Each number is 128 + 32 x the weight over the matrix's rms, rounded and kept within 0 to 255. Layers, rows and columns count from 0.

# layer 5 MLP up, 2304x576, rms 0.0348, rows 1041-1088, columns 432-575
[[ 76 104  90 133 163 107 135 120 108 139 126 165  94 118 149 111 128 136  47  72 122 142 164 157  91  98 115 146 113 104 180 110 128 145 127 168 126  60 175 124 109 161 154 154 158  87 127 133 136 113 188 142 114 205  68 166 114 107 145 144 105 131 170  98 100 138 144  87 130  75 115 102 122  95 110 160  89 173 156 163  93 121 128 106 117 146 144 146 162 124 231  99  85 149 146 149 192 145 108 105 135 153  42  63 103 111 155 177 142 149 102 150 124 103 103 145  69 148  98 101  68  89 160 130 175 197  88 176 127 122 115 117 123 134 186 107 144  89 177  54 162 175 116 126]
 [ 49  85  59 123  42 121 103 111  90 114 147 142 147 105 110 117  97 135 125 141 105 163 113  63 126 131 135 134 173  93 151 151 132 144  85 112  91 150 104 166  30 121 114 149  73  80 158 128 151  84 127 110 129 140 148 132  98 165 190 120 177  92 107 133 127  85 128 142 172 119 140 148 145  94 149 165 139 161 108  80 133 127 125 113 130 134  85 166  81  82 147 128 171 165 141 115 119 139 142 169 155 139 111 134  83  93 135 134 144 112 123  99 162  86 142 150 105 154 135  61 122 134 137  80 150 156 142 183 122 149 125 178 137 132 118 123  83 183 119  94 139  99 145  84]
 [109 143 155  67 178 108  97 155  89 139 143 137 168 142 112 119 123 107 123  53 101 195 139 116 109 119 150 124 130 119 123  42  99 150 124 141  30 157 128  94 138 104 120  80 145 154  89  79 141 109  86 148  79 131 151 164 155  85 155 144 176 125  99 128  86 152  55 139 108 129  79 123 195  66 108 146  63  89 109 111 167  91 127 115 209 141 160 153  70 106 158 122  77 121 136 163 122  87 150 134 148 149 106 127 168  84 112 106 138 173 186 181 138 118 118 169  95 116 118 131 142 123  84  94 107 152 192 188 189 155  76  94 173 140 136 144 118 131 145 101 145  88  97  75]
 [ 62  86 140  60 107 147 116 185 104 137  98  88 147  66 140 152 141 143 123 131 120 127  86 178 100 134  60 120 140  65  87  69 118 189 191 158 130 171 116  63 200 147 111 149  88 162 141 112 186  99 122 135  96 167 149 173 106 163  98  93 128  82 134 186 105 101 127 103 133 106 162 112 110 141 124 134 164 170 100 108  82 146 167 164 200 133 145 199 154 169 164  94 143 110 161 132 111 164 130 126  96  96 148 104 120 122 147  99 157 131 127 155 117  69 155 112 123 117 163 124  83 142  94  80  79 120  98 187 139 103  68 119 107 165 133 101 160 125 178 146 174 144 104 122]
 [117 126 138  70 124 171 117 159 113 162 147  78 119  88 138 101 153 120  65 111 141 125 137 127 109 130 155 115 134  89 146 128 136 146 191 154 120  81 118 157 150 162 182 139 107  79 180 161 155 105 119 162 127 163 189 129 144 150  98 100 186 128  98 129 137 149 147 168 126 117  88 131 166 150 103 172 115 112  59  79  85 120 167 155 124 124 137 117 123 110 145 128 112 126 114 142 167 137  49  95 103 121 136 116 177 129 115 107 140 101 123 180 157 145  71  97 139 144 106 168 168  98  81  96 106 142  93  97 179 165 127 162  89 128 138 156  80 129  65  95  84  44 120 159]
 [170  84 160 122 120  98  95 113  96 115 103 134 127  72 114 154  80 181 103 198 149 117 154 158 156 147  87 139 170 101 120 102  32 136 117 170 115  95 114 129 122 129 152 116 141 136 119 189 146  91 137 170 150 111 112 185  99 137 127 193 154 123 119  91 146  97 108 111  95  93 146 151 146 117 130  74 109  52 170  96 141 126 165 191 154 123 143 166  62 125 129 143 123 149  96 122 129 103 132  50  43 111 119 110 117 117 130 156 109 115 136 138 186 184 165 147 126  86 157 201 103  63 147 132 160  89 175 130 123  53  85  39 169 155 105  76  93 132 105 130 151 157 129 182]
 [108 112 172 149 132 122 181 170 108 101 186 135 154  81 103 164 103  88 185  92 135 129 174  70 158 134 128 117  85 105 176 134 135 120 152 133 115 139 131 133 109 172 130 100 113 125 135 109  98 107 125 112 108 146 116 161 201 129  62 122 130  78 154 146 155  99 103 139  70 140 116 141 146 141 103 177 107 159 142 109  73 135 105 112  97 105  91 118 127 135 134  77 102 136 150 194 147  80 112 129 116 143 117 134 122  98  90 146 146 135 116  99 112 123 164  93 106 156 160 149  66 143 123  63 188 138 144  96 140 134 125 143 114 139 143 134  92 160  99 118 136 137  82 176]
 [118 146 150 111  98 121 131 195 147 178 111 125 137 135 163 144 116 107  91 146 148 138 152 121 136  97 131  95 122 162 138  98  61 102 104 140 153 131 137  79 104 122 114 110 112 112 109 160 212 137 148 143 126 146 141 126 127  32 121 106 171  86  94 120  74 157 127 170 155 157 140 151  81 149 114 156 113 153  79 105 130 144 140  27 117 148 113 149 113  66 133 156 121 112 147 164 106 143 132  94 150 129 104 206 168 119  92  58 116 107 133 132 122 137  91 145  70 161 171  61 141 122 182  75 124 170 124 180 142 109 119 131  79 100 146 132 138 109 142 106 110 118 146 109]
 [ 14 121 122 134 192 131 105 168  69 125 188 126 113  96 123 154 114  77 136 133  79  98  98 143  75  82 127 138 120 102 115 167 148 127 106  82 131 117  96 164 155 133 120 109 136 131 131 127 102  98 155 184 152 133 140 109 193 118 107  80 176  94 109 100  94  80 130 102 102 155 135  73  84 131 128 108 116 134 118  83  81 167 174 147 166 142 140 167 112 144  97 178 108 118  82 134 111 142 144  62 139 129 144 140 114 173  90  96 121 199  86  95 155 127 173 148 132 157 120  76 116 157 112 147 175 122  95 120  90 141 108 122 124 141 167 133 146 143 167 125 125 107  84 103]
 [144  95 126 133  61  27 131 141  88 127  91 117 147 108  94 141 120 148 196 117 195 113 118 101 130 127 159  67 115 122 111  72 135 111 193 142 119 131 159 174 158 169 130  88 142 164 132 135 119 149 101 123 170 112 182 134 178  88 110 107 148  99 131 140  91 174  89 121 143  99 156 114 132 158 143 145 120 122 125 121 128  91 124 137  94 165 113 131 157  93 181 105 144 100 129 159 111 162  86 152 122 176  39  85 125  90 141 129 186  72 203 132 101 101 127 123  91 169 128  83  80 112 111 157 104  55 152  91  58 145  83 137  78 145 161 128 112 138  98 129 162 182 136  88]
 [120 139 119  86 164 173  74  96 137 137 158 151 112 110  77 119 108 128 111 148  99 175 127 151 149  80 112 145 140 181 140 139 148 157 169 150  91 129 129 104 135 123 133 148  72  79 158 104 108 131 135 135  75 109  82 154 134 145 145 134 164  95 137 123  96 175 156  94 148 155  76 132  88 146 109 133 145  83 112 121 105 104 167 162 124 113  98 129 105  93 151 124 145  89  95 127 144 118 127 125  72 116 110 132 154 173 146 140 128  97 118 188 147 102 156 192 112 166 132 148 116 129 119 143 154 101 182 155 110 190 102 130 147 121  57 118 123 162  90 159 131 155  90  86]
 [141  53 123  31  83 121 106 124 183 101 116 195  87 170 143 172 134 158 105 129 125  49 148  94 160 125  73 118 112 135 143 113  83 149 114 111 141 122 148 102 127 181 127 119 123 141 200 145 129 140  66 147 153 115 155 125 227  83 118 111 136  98 174 124 118 108 114 126 122 135 107 138 162 139 127 140  82 183 130 119 119  94  82 132 156 101  74 106 165 124 130 155 145 162 106 208 108 115 141  94 101 156 118 134 174 141 100  86 128 163 136 161 177 156 115 189 112 148 204 205 141 101 126 102 101 142  13 119 134 130  90 108 138  96 147 198 179 160 167 155 183  93 119 133]
 [114 124 137  98 113 115  87 107 134 134 124 122 148  80 103 187 179 147 207 157  81 122  91 103  72 131  89 113  86  79 184 118 131 168 146 153 142  88 134 171 137  90 207 121 134  85 140 175 115 108 218 179  28  98  97 101 176 103  83 175  97  74 101 100 133  67 144 153 116 174  59 141 157 132 117  84 126 132 155 143 120 146 141 135 159 123 142 123 145  72 127 122 157 185 159 127 109 172  97  30 143 122 111 107 112 122 165 105  97 110 135 168 135 139 129 129 116 152 153 162  61 154 172 103 153 106 101 129  61 137 118 140 144 139 153  87 149 108  99 128 192 143 119 126]
 [ 89  78 125 159 140 136 139 139 202  93 155 175 172 128  28 221 188 122  90  86 157 125 143 132 148 118 188 117  98 153 131 126 152 180 159 124 160  76 102 112 174  98  96 143 124 111 146 126 116 117 102  95 163 156  60 104 127 134 162  84 187 104 101 129 108 150 107 153 103 171  77  70 170  91 181 159 118 119  96 184 162 121 103 168 133 122 128 160 112  85 159 143 112 197 104 120 115 119 122 132 177 179 156 148  80 172  88 134 128 132 179 119 148 119 122  86  31 124 140 165 139 139 135 120 150 154 146 128 157  80 150 141 201 124  90 170 126 181 146  67 144 128  79 114]
 [168 152 169 123 163 111  93 110  91 139 129 201  99 136 158 117 142 118 194 128 121 104 108 179 135 120  94 106 127  77 105 131 160 148 176 142 143 160 126 139 161 108  89 196 149 106 160 107 104  98 194  91 152 123  90 186 116 153  57 100 122 119 144 136 156 101 147 208 155 155 135  84  68  69 141 169 147  98  92  98 136 105 141  85 134 159 156 168  93 164 135  76  47  77 147 192 136 184 139  97 130 109 144 137 120 145 109 118 104 170 186 139 164  67  90 151 127 127 148 124 111 111 153  87 135 156  64 141 118 167 140 171  62 166 133  91 154 132  65 140 182 153  92  88]
 [143 106 138 144 172  94 121  96 124  69 127 124 151 147 105 127 105  97  97  94  93 150 156  99 117  95 154  55  94 107 181 112 121 114 148 145 134 168 177 139  85 103 136 105 120 138 157  90 134 123 136 154 127 126 131 146 112  90 144 213 146 104 138 165 147 159 131 134 119 134 180 126 112 103 143 132 113 134  92 161 138  81 152 140 112 146 113 139 123 130 173  69  93 159 122 113 159 163 131  98  96 133  84 115 179 145 137  69  95 151 111 154  92  58 147 118 117 141 126  79 113  81 134 126 142 137 106 139 113 140  86 165 127 141 129 110  97 147 114 117  83 140 119 149]
 [101 115 139  88 128 130 129 164 154  69 129 185 143 141 114 152 159 169 127 165 188 173 158 143 148 122 139 144 119 163 113 114 123  82 143 115  61 134 149 244  75 185 183 138  94 146 114 140 119 118 164 200 150 122 134 187 189 134 138 151 104 101 123 100 142 134 142 200 151  82 143 140  92  96 133 118   9  89 180 115 124  86 101  68 135 145  89 148 128 159 144  85 120 160 134 157 152 135 181 152 158 123 125 123  78  97 148 105 133 144 146  79 134 174 107 154 155 150 140 124 120  92 151 163 115  56 156 115 139 115  98 129 151 102 114 129 137 131  75 113  96 147  68  99]
 [ 70 122 100 121 161 139 116 103 141  71 187 145  86 124 122 110  91 140 113 182 144 187 162  81  82 117 108 143  93 102 123 131 149 105 126 154 110  84 145 148  63 155 153 170  83  54 134 151 116 149  95 116 156  83 151 186 155 106  70 140  99 122 127 100 119 105 133 146  75  84 141  71 152 130 119 106 102  99 147 121  88 127 174  88 116 136 137 140 165  85 127 162 134 144  36  91  81 135 100 131 132  95 139 102 158 155  99 106 184 126 144 147 153 103  75 109 137 119 121 160 141 147 171 101 120 104 150 158 149 113 139 142 170 174 116 144 186 146 115 164 106 136 107 148]
 [ 41  97 124 124 142 128 113 170 164 125 125 106 148 161 114  96  98 106 136 108 101 141  96  71 148 164 141 121  94 112 186  92 121 130 147 139  86  83 116 103 165  78 122 124 129  80 103 125 147  78 184 101 186  98 198 133 205 112  90 150 142 117 105 102 180 173 110 141 203  86 124 161 147 172 189  84 157  81 119 120 162 146 177 123 141 136 133 135 119 179 128 197 110 125 173 130 136 213  95  92 134 170  73  93  43 119  80 128 152 110 101 137 124 127 164 117 105 197 119 142 155 107  73 172 122 113  84 147 179 158 141  81 100  77  97 176  88 178 172 103 124  84 147 149]
 [168  69 137  92 153  69  70 128 197 159  98 127  77 117 109  90 147 159 118 101 123 126 208 113 159 112  44 139  72 131 143 174 117 154 178 116 130 156 106 127 125 121  99  80  98 134 162 122 100 180 117 130 208 131  85 144 121 119 169 129 171 159 116 157 149 130  87 110 141  89 149  99 166  97  83 125 101 130 141 153 125  78 140 153  93 145 123 101 166 180 172 125  95 139 120 140 155  53 110  73 116 149 146 106 113 154 133 148 173 105 134 170 100 136  85 172 139 133 108 151 154 132 153 125  90  87 122 104  99 101 121  74  58 108 111 136 124 177 176 105 133 113 113 119]
 [170  91 134 137  84 168 127 149  92 128 122 105 112 144 116 164 161 142 120 186 106  84  79 149 138  86 107 142 114 112 174  98 106 122 149 135 112 149  99 179 145 113 138 118 109 117 167 105 149 160 163 139 114 117 123 111 139 137  96 117 101 100  76 144  68 131 112 112 114 130  90 127 184 116 153 116  90 154 122 106 139  44  81 144 166 133 141  78 154 212 185 113 112 172 148 165 106  85  95 105 190 171 118 115 115 139 160 142 125 185 161 137  98  90 128 170 144  47 193  88 141  84 143 121 168 170 141 152 151 121 113 114 161 126 122 146 115 132 149 116 193 157 128 150]
 [ 98  96 130 148 132 127 161  79 142 116 146  96  49 131 102 129 133 104  54 204  99 116 196 136 112  90 138 113  98 147 211  92  80 153 100 162 118 141 113 114 162 150 187 171 133 111 153 171 129  89 107 127  55 104 188 169  98 125 154 153 143 147 142 118 127 109 122 177 123 100  99  87 170 182 103 155 132 105  85  73  68 112 134 179 165  61 115 115 131  90 236 147 116 110 158  87  91  97 202 139 127 174 165  75 134 111 110 118 165 122 156 122 181 131 147 142 118 153 150 100 111 165 113 108  79 185 231 133 156 107 178 112 152  69  82 165 113 170  98 159 172 174 117 141]
 [123 187 102 152 149 112 134  91 137  58 153 119 113 111  90 123 122 130 121  89  94 144 116 139 105  96 132 109  85 148 124 137  87  93 151 150 157 145  98 119 152 106 181 160  99  75  91 133 105 149 156 166 109 122 162 175 122  92  83 123 206 115 192 104  98 138  79 168 147 111 120  96 137 172  96 118  70 158 142 164 134 141 136 125 163 111 124 105  95 114 183  89 128 103  85 193 139 103 164 129  69 110  91 144 108  93 135 133 135  75 168 152 112 103 136 131 148 123 163 126  95 112 153 143 121 110 165 178 186 165  73 163 125  98 126 156 123 127 151 132 113  45 124 153]
 [124  60 104 113 114 123  81 118 115 160 129 205 171  86  95 142 140 117 167  42 119 118 133 120 116 135 126 165 144 129 136 162 171 184 157 123  96 144 105  57 117 173 145 144 147 101 142 180 110 124 131 104 129 165  66 127 127 113 136 105 146 123 114  95  75  94 151 147  93 114 134 154 161 122  68  70 157 137 101 162  97 136 147 186 150  84 144 112 101 129 143 101 184 142 136 149 142 114 121 146 177 154  94  90 133 144 125 145 144 135 126 136 156 119  86 137  72 109 192 138 182 139 129 130  69 105 151 151  50 146 116 110 180 137 190 153 102 158 151 159 125 133 141  57]
 [ 93 100 130 142 162 154 143  67 160  84 163  63 141 159  47 125 187 156 163 123 114 169 134 153  92 143 123 182  77  60 125  92 106 120 108 151 125 111 156 122 150 143 165 132 111  69 125 159 197  48 139 130  73 148 125 129 177 131 128 152 164  72  73 132 131  82 125 184  86  61 140 127 113 175  71 122  65 182 140  88 124 139 202 133 122 169 117 144 103 138 107 156  59 152  78  91 156 205 116 141 126 104 168 147 187 106 187  84 132 119 172 173 127 109 136 136 111  79 138  95  89 105 127 147 118  93 126 141 124  85  87 143 106 137 133 108 148 114 140  89 118 165  85 134]
 [138 116 107 160 144  71 136 152 159 109 124 140 111 113 142 122 112 176  83 148 131 125 215 142 127 110 131 133 137 133 126  25 167 126 173 143 113 166 102 138 126 176 108 116  90 110 114 124 144 169 125 145  74 101 143  93 121  78 152 158 112 160 139 151 119 166 131 118  96  58 135 131 113  80  86 167 135 147 128 116  71 173 105 123 148 116 180 119 163 122 103 140  93 170 135 140 154 199 176 108  85 117 135 157 134 179 136 120 142 127 121 147 148 150  74 121 162 143 180  62 156 122 162  99  69 138  32 143 139 108  84  58 202 172 121 148 181 123 156  92 131  59 162 163]
 [104 105  91 124 124  94  56 143  84  84  72  61 147 143 135 149 225 119 149 194 132 221 221 150 137 135  85  71 104 112 169  90 152 149 168 180 134 150 157 166 146 105  86 136  77 107  99 133 130 178 150 139 150 152  81 156 153 112  95 143  88 140 131 177 102 118 119 132 125 143 109 123 109  77 135 107  79 123 112 134 102 152 129 164 117 146 120 153 166 148 173  85 153 206 133 165 174 105 126 149 138 100 155 107 147 102 158 152 164 130 177 165 161 138 128  83  89 115 151 137  98 119 109 136  89 109 100 129 162 145 134 176 157 131 106  83 153 157 176 119 166  96 115  99]
 [172 125 176 110 113 148 123 150  85 139 103  45 166 127 114 161 136  82  93 148 131 158 113 110  96 167 120 113 114 112 179  96 155 143 112 127  80 128 116 173 142 157 102  96  79 149 142 134 154 137 132 148  86 101  92 108 241 104 106 130 173 114  93 108 148 168 144 123 150  63 107 174  56 216 119 128 139  98 109 112 112 162 156 191  94  32 131 135 104  81 156  88  79 140 114 129 182 163 161 181  76 107 120 132 151 140 134 146 120  70  93 161 112 150  16  75 123 143 112 160 140 127 126 109  89 139  89 122 161 175 103 128 200 102 154 161 122 237 166 105 144 115  95 104]
 [151 130 121 114 154 106 109 136  63 150 115 121 114  92 104 145 159 114 112 192 161  84 114 139 141 155  72 161 140 154  87 117  69 154 191 146 130 171 155 149 122  95 129 149  89 122 147 166  86 155 154 148 144 113 128 125 216 117 132 101  84 124 159 156 145 140 150 140 162 107 106 162  99 168 107 103 119 135  57 181  79 161 127  84 185 136 117 157 198 153 114 118  93  95 128 151 207 119 130 163 136 114 128 185 162 140 133 146 112 184 153 112 123 145 139  87 195  78 115 117 140  94 173 117 201  53 152 103 117 136  90  85 111  93 123 120 159 140  78 151 163  93 146 166]
 [180  93 138  63 144 117 114 201 119 137 129 155 103 102 118 149  91 121  90 205 177 159 164 107 180 148 134 121 104 120  94 163 125 133 105 166 112 183 146 144  40 103 117  87 117 100 129 107 144 107 148 140 177 158  95 149 145 116  88 134 168 126 125  85 149 132 138 143 101 147 106 108 160  98 117 145 101 120 100 111 117 184 169 130  95  78 137 130  97 112 149 120 111 161 112 129 117 119 114 148 134 131 121 169 152 117  91 128 132 139 142 136 120 144 161  69 123 169 149 147 161  89 119 197 172  64 135 151 163 128 118 134 195 115 114 118  84 147 162 128  64 108  69 113]
 [ 84 136 179 174 121 129  73 135 181  88 139 105 127 143 103 166 152 100 104 166 164 115 128 171 137 125 125 114  92 129 125  90 165 157 183 162 151  93 121 127 154  68 157 174 106 161 166 175 180 109 122 143 105  96 169  93 179 122 147 111 130  86 124 123 177 115 110 101 114  96 179 170 159 150 129  90 142 103 160  95 108  94 162 155  88  77 124 133 115 160 151 176 103  99 159 182 146 149 118 110 166 111  57 110 107 116 111  90 132  53 120  91 133 129 152 126  55 105 119 135 101  87 153 111 147 120 143 106 103 109 152 154 111 118 187  95 167 114 150 145 148 131 132 118]
 [ 87 137  95 122 113 101 122 147 142 101 114 112 152 143  87 168 141  63 140 191 172 117 114 170 150 172 137 127  86  95 202 127 113 126 130 126 131 115 143 210 124  93 101  70  87 147 134 129 129  94 132 166 105 156 161 121 152 146 206 138 166 120 140 164 178 115 115 136 107  91  87  98 146 116 174  78 112  96 104 131  68 128 126 100 155 140 222 186 159 114 164  98  90 123  82 135 134 158 126  77 179 127 107 123 142  31 139  81 131 138 155 182 110  83 125 123 105 147 127 141 154 142  98 113 115 141 112 163 109 109  94  75 126 212 149 141  54 134 138  85  87 107  84  91]
 [107  68 118 155 102 107 170  99 152 158 125 123  50 127 135 132 116 151 117 122 133 171 179 138 152 137 117 122 128 142 140 105 118  96 144 193 150 124 175 125 129 180  85  78 119 138 203 195 139 131 137 142 103 188  90 135 144  79  87 182 135 106  76 140 104 143  67 182 178 142 196 187 168 143 168  93 152 183 132 107  79 119 137 185 139 129  81 173 129 104 182 199 139 141 145 207 211 145 181 122 110 180  69 100 138 117 126  91 140 153 130 148 109 130  81 133 111 152 162 163 131 174 115 131 100 137 128 163 100 148  89 130 128 158 163 155  89 113 184 128 149 156 108  78]
 [153  40 109 105 117 119 138 107 158  67 143 158 117  88 160 166 141 139 100 120 144 165 163 105 103 165 121  95  81 130 197 141  96 191 157 196 151 119 150 104 132 121 104 146 174  86 123 112 124 153 148 140 112 109  90 102 166 137 129 117 119 135 105 108  50 130  55 125 163  91 136 110 131 193  93 118  99 127 144  93 168  90  76 109 140 196 113  76 138 138 116 144 105 112 119 158 166 198 149  71 102 144 118 174  97 128 169 100  95 105 100 126 139 112 117 110 152 217 195  83 112 108 100 119 115 124 132 108 104  79  77  83 123 151 171 171 112 134 140 150 101  82 130 130]
 [ 76 135 105 113 153 101 173 153 178 143 138 143 120 104 107 122  82 140 132 124 111 137 116  83 178 167 108 124 117  95 117 138 163 179 147 164 124 151 179 126  29 110  84 147 133 120 145 135 186  94 118 147 116  93 125 124 185 156 126 103 158 119 114 140  81  91  46 108 103  85 170 105  95 156 134 101 131 158 128 161 156 135 108 164 164  87 156 144 147  86 182 154 116 167 114 153 201 160 143  85  48 155 130 187 166 165 212 132  94 145 118  87 127 124  59 122 106  94  93  85  88  92 118 132 142 127 129  87  92  72  33 131 187  63 152  87  91 129 120 150 130 134 110 119]
 [ 95 127 204 127 179 126  67 192  94 120 132  87  66 125 125  81 125 137 105 136  71 172 165 110 176 137 153 157 162 180 135 111  97 127 180 124 115 125 112 165 160  91 155 143 137 175 151  73 142 125  71 142 120 156 158 146 158 103 183 148 118 127 100  96 152 123  57 102 135  81 132 158  72 112 120 129  83 175 142 121 122 154 180 137 148  87 128 134 159 139 118 110 160 201 129 124 130 103 136 121 130 168  97 117 139 135 138 128 149 166 120 132 128  84  96 147 102 157 147  52 103 109 120 143 134 107 157  95 154 135 135  91 134 178 125 127 148 115 139 140 135 178 103 162]
 [158 136 139  62 143 116 122 162  88 114 101 131 148  84 142 105 106 152 154 148 192 127 129 134 121 132 115 134 116 117 143 106 104 141  81 118  63 166 101 152 109 185 100 162 117  85 142 110 102 142  67  77  70 168 129 168 122 150 124 160 158  99 107 138 117 134 120 114 108 149 109 130 146 160 114 111  90  85 148 104 125 104 114 140 148 143  51 125 124 168 165 101  80  94  66  80  96 154 119 118 120 132  82 167  92 133 144 115 185 174 132 111 126 146 164 111  87 127 172 147 143 121 112  73 140 114  81 102 125 123 106  67 140 116 101 103 115 145 140 179 122  96 135  76]
 [150  74 122  93 135 179 132 156 174 137  63 122 162 166 110 110 128 144 119 123 145 103  82 147 168 144  87 128 114 137 125 112 112  49 180 149 168 113 130 145  80 116  82 142  98  86 130 152  88 107  57 112 168  98 139 172 114 148  62 133 160 117 124  97  73  60 168 145 170  61 158 121  74 123 154 127 102 167 122 136 110 100 172 167 146 130 152 122 111  93 166 166 169 160 135 126 134 111 117 122 125 118 140 116  68 169 136 106  97 152  88 137 171 116  78 124 167 133 105 107 149 126 119 136  95 160 153 115 139 172  82 114 115  74 154 140 184 140 102 191  85 104 114 151]
 [123 101 121 152  68 119 164  95 165 113 167 104 177 116  96 137 131 128 156  73 151 137  83  55 128  59 141 115  93 155 168  97 132 129 131 128  89 108 122 161 148 155 133 132 110 116 114 190 172  76 141 114 146 147 200 114 124 149 168 137 134 139 117  62 141 132 112 162 129 143  87 100  87 153 130 120 139 171 168  95 112  90 167 112 157 120 147  60 123  74 165 125 139 191 119 222 138 197 112 164 128 150 146 205 103  91 141  92 137 127 152  72 111 109 148  91 127 123  83 142 142 165 151 106 128 105 151  99  21 156  65 120  62 141 101 127 141 166  88 107 116  82 140 133]
 [ 95 107  84 142 159 103 107 102 137 130 101 140 158 123 105 115 142 178 181 158 125  99  82  96  98 145 114  91 156 207 132 124  93 146 184 117 182 155 106 104 148 155 144 140  77 109 188 144  99 139 150 125  56  95 138 120 160 114 127 112 154 146 106 139 153 106 106  81 107 139 119 130 163 150  83 109 123  89 136 112 125 108 148 116 139 141 116  94 180 150 127 133  46  68 121 102 135 140 117 109 177 106 143 128 134 138 156  92 151 122 146 104 138 109 117 108 130 111 171  89 122  85 133 131 188 133  81 120 122 146 111 145 115  97 138 114 116 162  81 131 161 160 170 113]
 [110 141 158 139 100 116 104 123 132 110 116 119 163 124 170 143 135 146 122  83 162 131 120  96 114 161 131  90 168 175  90 101 150  72 214 144  68 179 120  93 120 100  97 157 117  80 172 123 153  79 145 127  80 135 127 136 125 108 103 140 118 134 123 109  96 156 105 160 147 136 117 149 138 118 135  99 105 184 159 137 153 152 150 130 138 146 170 138 175 156 137 108  82 165 127 124  89 151 111 125 103 142 138 134  90  97 174 118 167 149 116 125 138 146  84 149 126  94 102  86 114 125 134 132  92 108 132 150 118 174 100 144 147 235 158  84 140 152 125 152 156 136 165 107]
 [ 86 112 186 103 106 180  75  94 147 151 156 113 137 121 130 199 154 116 139 116  52 119  67 126 171  90 146  42 147  80 108  92 116 163 104 163 117 120 120  34  52 144 144 152 116 115  94 162  93 153 131 163  75 126 123 190 141  99 110 149 130  72 166 141 139 104 164 104 134 113  81 190  94 128  98 147 149 131 117  91 135 183 181 103 182 127 149 157 144 153 167 103 132 104  96 138 194 156 176  88 134 217  81 127 174 159 123  85 125 163 154 122 137 153 127 106  89 176 153 102  97 165 142 108  80 117  88 159 150 149 113  62 132 131  92 106 133 111 124  58 161  87 124 142]
 [123  91 137 152  96 132  92 132 140 149  64 130 132 125 142 169 144 120  83  71 109 156 126 162  87 145  66 147 130 106  81 114 102 114  85  93 102 172 175  93  89  86  71 189 147  91 123  84 104 130 109 162 119  87 106 133 147 147 130 106 188 118 141 102 208 108  80 164 183 112 122 144 127 164 174 153 107 122 133 161 133  87 170 165 163 110 156 185  99 152 153 211 122 194 146 181 128 150 152 137  97 125 133 133 176 140 147 168 110 109 120 122 160 129 116 148 147  56 118 107 132  72 152 164  67 107 106 113  92 115 141 153 139 195 101 132 149 187  96 148 151  82 134 135]
 [138 105 187 178 106 143  79 123 127 144 161 144  88 115 153 138 106 126 106 146 165 153 177  86 100 128  41 101 128 181 143  47 171 148  65 135 123 128 141  58 148  75 118 155 102 100 126 171 143 139  69 125 138  96 112 152 173 132  74 113 162 148 106 133 134 155  83  64 103 132  99 124  84 133  98 126 159 115 166 132 119 172 174 120 109 118 134 127 168 110 158 112 117 146  98 182 154 156 208 120 123 149  77 186 190 158 158  93 162 130 128 148 110 131 104 133 124  67 140  61 114 140 130 173 108  69  80 109 164 178 146 147 114 143 181  89 154 143  77 137 135 122 163 133]
 [ 77 173 123 109  89 152 121 141 112 154  84 151 137  84  86 112 117  89 150 100 161  92 134 124 150 147  97 105  90  98  91 140  87 122 100 123  46 107 133 121 107 188 136 132 141 147 136 127 102 128  59 133 107 120 205 156 155  89 122 114 128  82 126 123  83 109 107 169 202 185 121 113  87 161 152 159 102 149 135 127 133 205 146  75 141 115 113 138 181  76 181 165  84  65 111 123 102 121 171 165 156 123  80 215 150 122  96 121 128 149 122 122 125 161  99 138 110  74 117  24 130  86  92 111 114 107 115 173 105 146 146 136 120 112 133 115 147 141 132 125 126 140 152 155]
 [130  97  85 145 145  80 107 168 151  85 158 174 112 146  73 154 108 161 149 148 208 106 166 109 142 109 162  68 127 143 118 150 102 146 161 136 154  53 127 125 105 107 134 106 124 151  67 215  70 160  56 141  84 121 185 175  98 129 112 170  94  36 119 121 135 103 174  96 142  97 100 167 145 110  67 145 101  87  44  49 155 149 133  94  99 145  15 116 107  86 160  92 179 128 194 115 140 122 139  63 157 139  55 139  65 128 135  92 144  63 129 120 138 134 144 119 126 138 160 110 141 176 136  57 186  72  70  92 132 129 109  70 187  84  82  71 101 131 180 107  63  85 154 151]
 [111 188 151 131 113 131 142 110  90 140  69 115 142 103 102 156 163 128 126  89 175 106 149  63 157 141 121 147 135 133 121  65  79 129 141 135 164 186 126  62 173 181  90 139  84 126 117  53 164 106 110 149 121 134 161 135 159 126 158 109 121 111 145 106  88 111 104 160 187 104 192 138 109 124 152 183 109 123 165 149 142 158 156 187 168 105 169 167 104  86 124 147 103 148 137 149 144 110 157 101 161  90 129 128  62 135 183  97  86 106  97 121 131 117 106 127 127  88 131 126 129 174 144 126 135 114  70 131 190 124  92 108  82 149  87 131 162 143 121 106 138 143 115 117]
 [112 100 155 116 160 170 120 127 110  90 105 184 150  80 116  77 176 105 119  59 169 134 114  76 119 173 138 121  78  91 137 123 170 127 106 197 144 126 160 114 105 143 136  60  69 135 153 132 145 142 139 155 132 165 164 181 130  66 134 137 110 123  93  58 114  61 143 152 137 161 114 144  93 127 108 160 143  93 182  50 140 147 180 158 167 101 135 130  90 105 129 190 160 118 159 159 105 123 131 132 193 155 102 129 151 112  87 130  83 138 162 109 111 103 113  72  94 106 161 149 152 102 103 174 160 115 119 121  60 179 134 132 131 102  96 130 151 147 113 123 180  70 107 155]]